Part of a small language model's weights.
Size: width 192, vocabulary 4096, 6.12M parameters.
Training: 188M tokens, 5747 steps.
Each number is 500 + 40 x the weight over the matrix's rms, rounded and kept within 0 to 999. Layers, rows and columns count from 0. Numbers have three digits each.

# layer 6 attention query, 192x192, rms 0.0389, rows 0-31, columns 96-191
568541460515503472477478450460506406524488519495521451475447515494470485446543529488597616490493475489448481516555535505592529452557466502512539473507495534442568501493476545511534524496499465509557449505480492536463539500511476511520466498514519506539394511536508565466509485538462496556
454564477509475501531496517466531480485500452441487477475497499486482572522497488549574483515501563471598521524484531461491469535495480459508467477511529510510526493509509534508475445505481515500455477450493567518541454499438492474467526445528501549489500522498477510488474521491527472506
527471421444533455493553423500563433592521503477518502457484467477442521537593630516491612601586393539429488529495555568610498468488503399639595453483550441385584412501520527494497528520614436502563576540489526438508484495484607529459538463471460469492414480471444541517473483571470497493
442525481580533547440417525435481625499507426558448450558503499533585434438533431560525448427542557452468515525559466500423558554454510564512514593442469569581365525445495544447597478537403484413408535487598493484540369501538441447490462547500589478587427488537525507589555570469513525454
586485383493493395445551409496594383585489501486575511444475433589471601545486592452432520590461494407418456425475556570592487517490460437543550537504595483376530405464544526518457530470658428480589562512491502487425510506483516561503510446468450459504473433474445391562453482593512527450
507467498557488517528478550453550572499506482501498616447453577492493479537537525534520544558418456487508530530471480479382413525444503445579570512449497502457492423436523602381387574525497549448608458471478533507501504460460516483484567498468463468563440566517542570499457528524523432440
612574605551438466507501522494528544499471451561526526427540441408522525560475479404504423441525521483535562397473510597502551496559436431511476386482523497413456551510478489456473475507529394515486485486425440552516455504545538537489417464567491548447549570478552553528512406500491525571
486511538566556534466457494424521517488544505471461578580605488470482516390419464468499546432502536460542406492556510442518435531467520412597568468521438604472507485549500484507533499552459463542471538511523443410502508512521510420521452572485470483550526523511475559488566454428448611558
495472503501511472495506550533508480560510522499507533506514499476523468496499480478544492496489515526486511491497491487470485486502509507527514489488463497478532496477475531501471488498493482494491507536510521472465491534520517494438492532531479554481483518472480437537507501516556506507
442376562515471534557552555441531603434473476496496541538552527582523547539412479457406341475476534483523541457448463448428477570528540449469444566557480428587447560509503460474456451455430492503480555474445500476514542503501485443555475634513458498493535504432517482437495539499566482461
546544536514512541498501476542427502485547502506453528507410497421508463496543485543533506470465513509473484492573510487483508466517497523560495480466476550466464541502453535511489506479493489546490523480498453465512491501496499440502554451465541534444475510526489483493510508506478515515
513488558490433505493429512480498515448458494498484451527531591446528497409442418488565503428427560544568536523483453495455513413582531564344489510510493543586455510521508507456495508491423564513416386462519593517507589486510402499541496607561528540476622516490577534455589445411480490539
462406505533458476482502464523503514559429453531481417548547454519519547420501542523577421517521554511519509516467558477432501440552509522471558499516567440492486455564490467520477537555530507391439493431441530419545428563519433614526460514423461446547590563438568504574522472523453495523
485531517522523504452575582451508442389543509503620572619517537501537544500551556588568555651494512479529535491532480511480500497477371471543577425437539525612519527521536581549491575581502432451485479548425530521529436547543548530527501503547580451554461562446403547554502478521441512442
497451456526488554486497497513534504585468496564520442474532495489469514511483495527444473510645462508483470543485548571378532548562485447539527462510534480543530470447439451556590518449529622516455459422506502484463442409540537529438527497493494579508484490492587504571511503498467470500
592502524482511549610458423473627500528420480476451530481487543554489439445509477520524499470547497520463473421519525474495579544556507496526532542459534583452504415534487474498437467589501444449436511526511548451592435516492430423520514518513388576584542450423475491406535516486501557459
553557463538549424543495597477452536577519508427454428448484485457553532498562509397523427460586558516609520430561414495466442564488457460491525588430512589628551486408391551511500540473442489485484431415538530475540480502515425458496539397470573512460553517535487522580516481505534488452
511518521435578494505446489481484495497498542560523497581512491439470466526461455483459504448443485583511490500453447484490556475457625426532471476552461435460473508491519551573479469511470481488528471458469523471456544466485449483557462463599499444456525524554508452509583572547493517441
544585538581518468626461481548461510454560510397533450454462512546460452502482513528491390488508553546396537511493490485514512556532397443497514532530560486484543489455549459575493376491513565495463481437490500446397446466496468478494493455498452478455489532441346493463557450490500431505
526489529543531463526538400454434560435626467461520457500449492584471472462557469547549449492567455518491470495496404522466506520500493446568530548481484557538501469565484492446609486537508443512415517450457444522465385460529456560418511422481437498524518437612516458501586495495457510436
424604498465532540528468521615478604577468520580493490512543456495511471573493589558478476510559511507472464528504482525595474396510415489455504540395482594440449500528563515503494459520573570398518487513588458555607479561526531500417514449565501583428534513498543439518525451472519585490
513457437446505465472543545475478588528493543327493549440471528500515537503517476548576581471531466491526520441499527425589518486482506546513443471417494576501472491501572477488559471478525481411619381567464529592430482548493544458507604419514352540498524481434566524446570563535483478560
472455489456512542518468504499492507408503446447486487488479487518470532547528511483434449532505544484518478480375495513529607569459564574472569477572495530463511576551480579386532559557500480440509496496486436460496451572438469415463527551476524390468531538503530488539512555479443564409
548525450518525493475448552451555554499576561531503474496643577628447503531543515463455589595531403537446448503500467520481495498525462454573529472458428502387481536473466591397505542544469525515506505473421364526521507484533564467541466556413479512493552559548505468503485472529449511438
501489540575410514462524501508575479519502421533506472584456452570547631592501588544573516553489466425451522451516567559578490540485552482408530545527440480468455508449491502513465505442503421506552519557457470434553570520532547474529542416525464497458537450526495455559460502554482484511
544447537567521508459524474529530548491598514562560494490462567495529449498492530466527530523423584488459475424478501522499482505528596529599544600488422451497594519561418520585459551407572442492456333519588549521465547595404419519508458427422542473612451562435493501495565512522569497357
505552530491549557460562522519525524377510481424492583524561500526514428547625523419571611526519444608523502413592508530448484509476486471447535460521555560469452597602495485454512495502489513448550436492535508534481500526448511527478551536480477553426462503547543423552530581507559518445
644477550547586523537468516471589542562471452549446481517471478444486465387486531525493521588578543513500657522550481468555536490546425602485529471455408538516532481506522483604541593521540467414431520441464470454498488411495588491442517481579527497491433554542469373587505413612471527533
508482443555606555496530505521548438493471463563576428450457483448460481450502581651549578491450560491520458459513613528512498549525511500495507539354527433507562563509491585514462563522454502575499556425566470457455481566517441560532517539476465563497484444513519523542505475472561500468
462500539579478464581455447538483494479392523524292513493442494446433528620469503520465398527487579636419436420493512427518541481470441587574434472529467550556466456436431481505514539489470428535502505488495525514531527572459525581526430539503478467459471524545542519510533506566420536518
625523504528549534523448567473470469450523419500538493520576563593461425485538459522517503528534546537579499553490561423449455531465476535392524501560487519525504401521474546444517508451600496563603489655542513436451464456549473607517381411497500501449589458522533434488470433425454478548
426507461517473529554377560585470543469539487560538506433382440542550458585432473413503357542537591489559586510542517466522417493564499459546539528512490589451485442500435509486511556568532478472458612471519451488438506486492521488551355507539510556524444501540525447449527453484440470563
# layer 6 attention key, 192x192, rms 0.0392, rows 0-31, columns 96-191
442456463500500474508549579552496520464496482487527523517522523474534491543505517499517477492512484439525513528525493524453467582489505480467466517510490534517464598506487524568475459501449422449500469525506540511514470525515504538524556517477460488537490474554511490513481524457490483484
517527535523456519448455509451486444523456484495459503530507522458511488536516489516477511533491529498506457471474492490462504438531516515505550537505483489528531512500491543473485521557537497529525504463499468507516527503535508443533520495495473536501564505439503462472523557506477500558
570522499468510430485534494523470554477509522542498521478462487539545507498520518550479554556481470469510449471544534576470526504509524519444483487488541451488548502490514476462534477509534543561514493488480541527486496500445517470493513523481526493497498473462479493445540506448469522517
537482538657444600522389597461494441549558480548501470501402436460434485521456409486575458460456523438503587427447399477482482511524493483465517544520456564549446474492461481504449484533501484468521416480466467486562508500543423468469461463527468562522550436407558499564472476510449512582
415459504511494509527556522455453490530534584496442553530431572468500493467525539429547521449561478519462430492554488530491493500537436459486540524455462490520571485563485467542540458502491514480538515526488473433574483457541450494469487429471510525476527485516508491526546513542495463476
456500486547487541520422475523414530523552424576607507505416538512451542516516546599507497531532526399562498428482444570523509450412434479460532438445589463524458430484492625547390452509590582506563521494500492494478464446478502467530529462510528453561499466495473414506448378559423504449
558511496483539520512543547561520603473558425517408471560499554483442498544486432470565537427534557457435492564408503607413526475518498524448516450553530479537498479502443504440450498467459456495456560492487463542462504531534501502589484533551515512564533436444480574438457561435424502559
453567548481487397457395528517514448522484557471452564454545467499503502439559499556515481459470507497495494467478445507443496472572519490524471431419522545482483521479434550498504458491510483415539496518534506419579494533451540474532492458431487447508557503554524526524529512500489508471
514484537541500511498448457459494519518519472485491524505496501555511480484513544514570491507534506443528486503505523526508455514475544466500408443473551451490483463551530539483514488458553468502465493463488468494518473512516460533513496513483486450503498539452472497471494490451483485484
431554546532548547538509512533524475472484488500474413486509466457499482469493455438453479479490516506488507565536485427498575423452475488544481549513486529499450504492483515523535584513488554480495498554526431491500465479510544523524478491517483497478487469589557545522488462568552525486
442528574526500530484468602560500516474436500517529456550479426452456467522532433517477516523527506537477552541472411434469518478528509515557518546527498591500489515481472485503548528573494507484515511528516478504536481496461511451541506484549501516457537527501558509507486479514453495586
428462428500513528438519494437437409540540516509408512479484551538496509433476505484490531505509550420526441428544545494480442501553458446492589539478512405517482492518529428510539496486555454497449518452531529426580447505501450501531461515512516546550542434439540423511511495522523532462
533428589566451441572459571479542534416477423487524466549461383422509576539391437468526485514402540482563603519429440444473490531459465538426422467531470609481460459444386587526502523521510524496494454486530467507458492637490492519545573555541552505460536507466568529470569498516445503537
558506470546487592511502465459538505560629525476543508495511435526488486531447479553521482528514590458456492447516426476410354480547525522443451571510567517462535483507532471556428537482520430559518443471491545523425426571495549513562488447462499484443551577434524498531521506514481511535
559425477475519466526469478446520416493496498509478488496488497512479483418568517497481425438508412510547519516456517503463473513511528585533534432603494513425557425542532575484498510406513479472557505474501524498531515494546443481566525512517510535536492509559464507514467567476459503459
507571538439480509530494529510478534526524515522553462511501428491539490516425529485534500432435470425524500448516441506545513497476499461475509395536481593513391513527537522410549488531556422529504470475573522481526536541483484423528441494489479548480522474516418584584475535474477470499
581530437511456406552540525518524551520422484437597572460573470562541492490546482560435440506527557465545526421557501513512384531520499456494458479517446520506582501453499474546427574475484510541429513525551530480541515459541496509453476459436415507520538439532370477549520468484443490511
530515399540463542555511419544451514545465554603482516547449458503511467519579466488449443489438526564450460441488497568455516470516505543531490430564496475489523498503412453439496483497484545465566432561416497474474496576561482440534542450518500498600515515490552506522526479514477496496
537474446522503361440507389490490477464484552514503590499500458520543460490508581445510395602499493508526500476493559483554463457533573513490446538517578503489541492420559442417458526481505490524457464585551510431481475532521484482493390447561536422399433466518519541482482517484427505522
415502481513451510486476583505484494519460536382559525573529490544479556539505486566504373581494520470531467543466504462524413488533448459384499475493481496536444438572496499517480539525467525479418423562508529501556539478497513558459433470476456496463492479550548564475612544524492510477
412437463437524456459521481563501531557433543528486457427527405457501487420427465573599434471488598470468595525486460393534560480551436510473513536497529463458398509486529482454534513455531475504567457527558506570517529497534416534432467489486493490490529418482560445509444529516436511475
463596407492474523480539466551414546472517511459553566618428534459523547511362577522472508514596545500503488425395463519541502508493512513473452524477455498471570451465440527518484453529471453602530526502526470406566463515543488503472572506528501641368533419472471476437482498443540447488
532534501494461511419536500517491497497484412513478441500622599518489433499402427415500474571478529525487508470488483497464460467502516520431526515425523553498484467500530542471491529537499497387544449521605457524540431546484460459506569528423429579460507495491446437561470481469529558468
485526524525576451557498476526467401530495457559578495525584468531493451485506560569559479518488488401522506531430548511494460545533521467519489470553515538479468469514350538412484552554497485439438436546435476479421598478375495566495467522475551480520492487482442380558519507590480491568
459524437424518490462464457502552487514489517533467449453495575481524611493460476546440479499443434528452464507474521554534488512490554444492577458484452511507546480478562536570487567495457467502547488464503568482455525477526475477556527531486505518480467411503586421496509470456484546510
537511532547502528486589557456517510497485477515482482427503501521559409559537505548517503548464543507432496500538528464387518528568601499487440516585540527535496430519523540527474508503513537566485409488610452451563528497450609467392520515457440519440432467538505447496542449508517492397
529479476567505506575464542547544409459552470496590478538530537541450500489488477513533464487537492520472517465510557523524521548415463457526428485498551550422522515560527519528541402488532462584470551526529527549558566425545498486535472464524413531456583538497495574513529478576492465492
606481515549471492525526507405529562554524558570460526523517482488492534540516456475527487532550536531447716535543411519530520548518476516551520481457495538504524407413419422576480544504485548537479563445529517508590612453511483546560496490474501530436568485539478486577513501509527533418
544499519515444492487589532488553512466514497484476417522402477492567559529480484511501505506502527464501405493532579526514508564534460581343529489498474430555482541516508453616510517482523512478504451509501492488436590460493510551470501549537502390468532479505452482509535461417468464514
561621437487554495504493531533464569499480537534497558491522519510424554551550414521497532455481454485420626553446560424527536464452552401506549502486496512477507508482517447509504597566471510539491518511472492553431529525507551461546466494513493422508534476559480459499435582535517483470
546577529486523503452410439478557453449571489538528492473561586529506487491591442589449523578468516520529507553560394479506512539556436448549447543546496462519525449505477464415506458550541471456538406528517559422517539462520494474524477474469458483502542539442494487445536519463528412497
570507477554527489519493497457510448455466568413461504478417440515544444569508504491532545568486560468530575561469489482512465514529486497501489492510567440495464427490540369410475581579477551411522503479447529589540498489546406445447445550403465496511433499479503555528477434501414497452
# layer 6 attention value, 192x192, rms 0.039, rows 0-1, columns 96-191
512377449443475434457532510562456508549434500524514502585559499505488531481421474476454567535487509563599498590469467567528510530564528504483523507552526531548515445511553537505519557572354558490512495454542451519506428551463429421478529405528517555442600490496456502523562476437412523473
507566507469529519486485556523517427438513546475460459508430533611483472529532535556499436485508452501538531494500542478508442554600561572449552473457466445591438506615508503490534507566501512476468584505520549482526435445566473443578507519442556573554451486504553520483510521426561512471
# layer 6 attention output (transposed), 192x192, rms 0.0485, rows 0-1, columns 96-191
507397454423509369486562482470547511509405486483562533525518530513479528509502469501478532526466551509582525560424508553485550475530546486498512483590498543571534480412542492513555493586423483491533475473505468559469432501503474434443521472454521519471521484491485521540574498468473489521
541506469469544527498518510492472487503467526460488469517486511585480455571498537491468459512423477497509547487487558538513428527549480551428534505446470509557482478560474524452506488530495500546501468499470502424577451380488461539481505560531522534503479536508497507495465502454526526399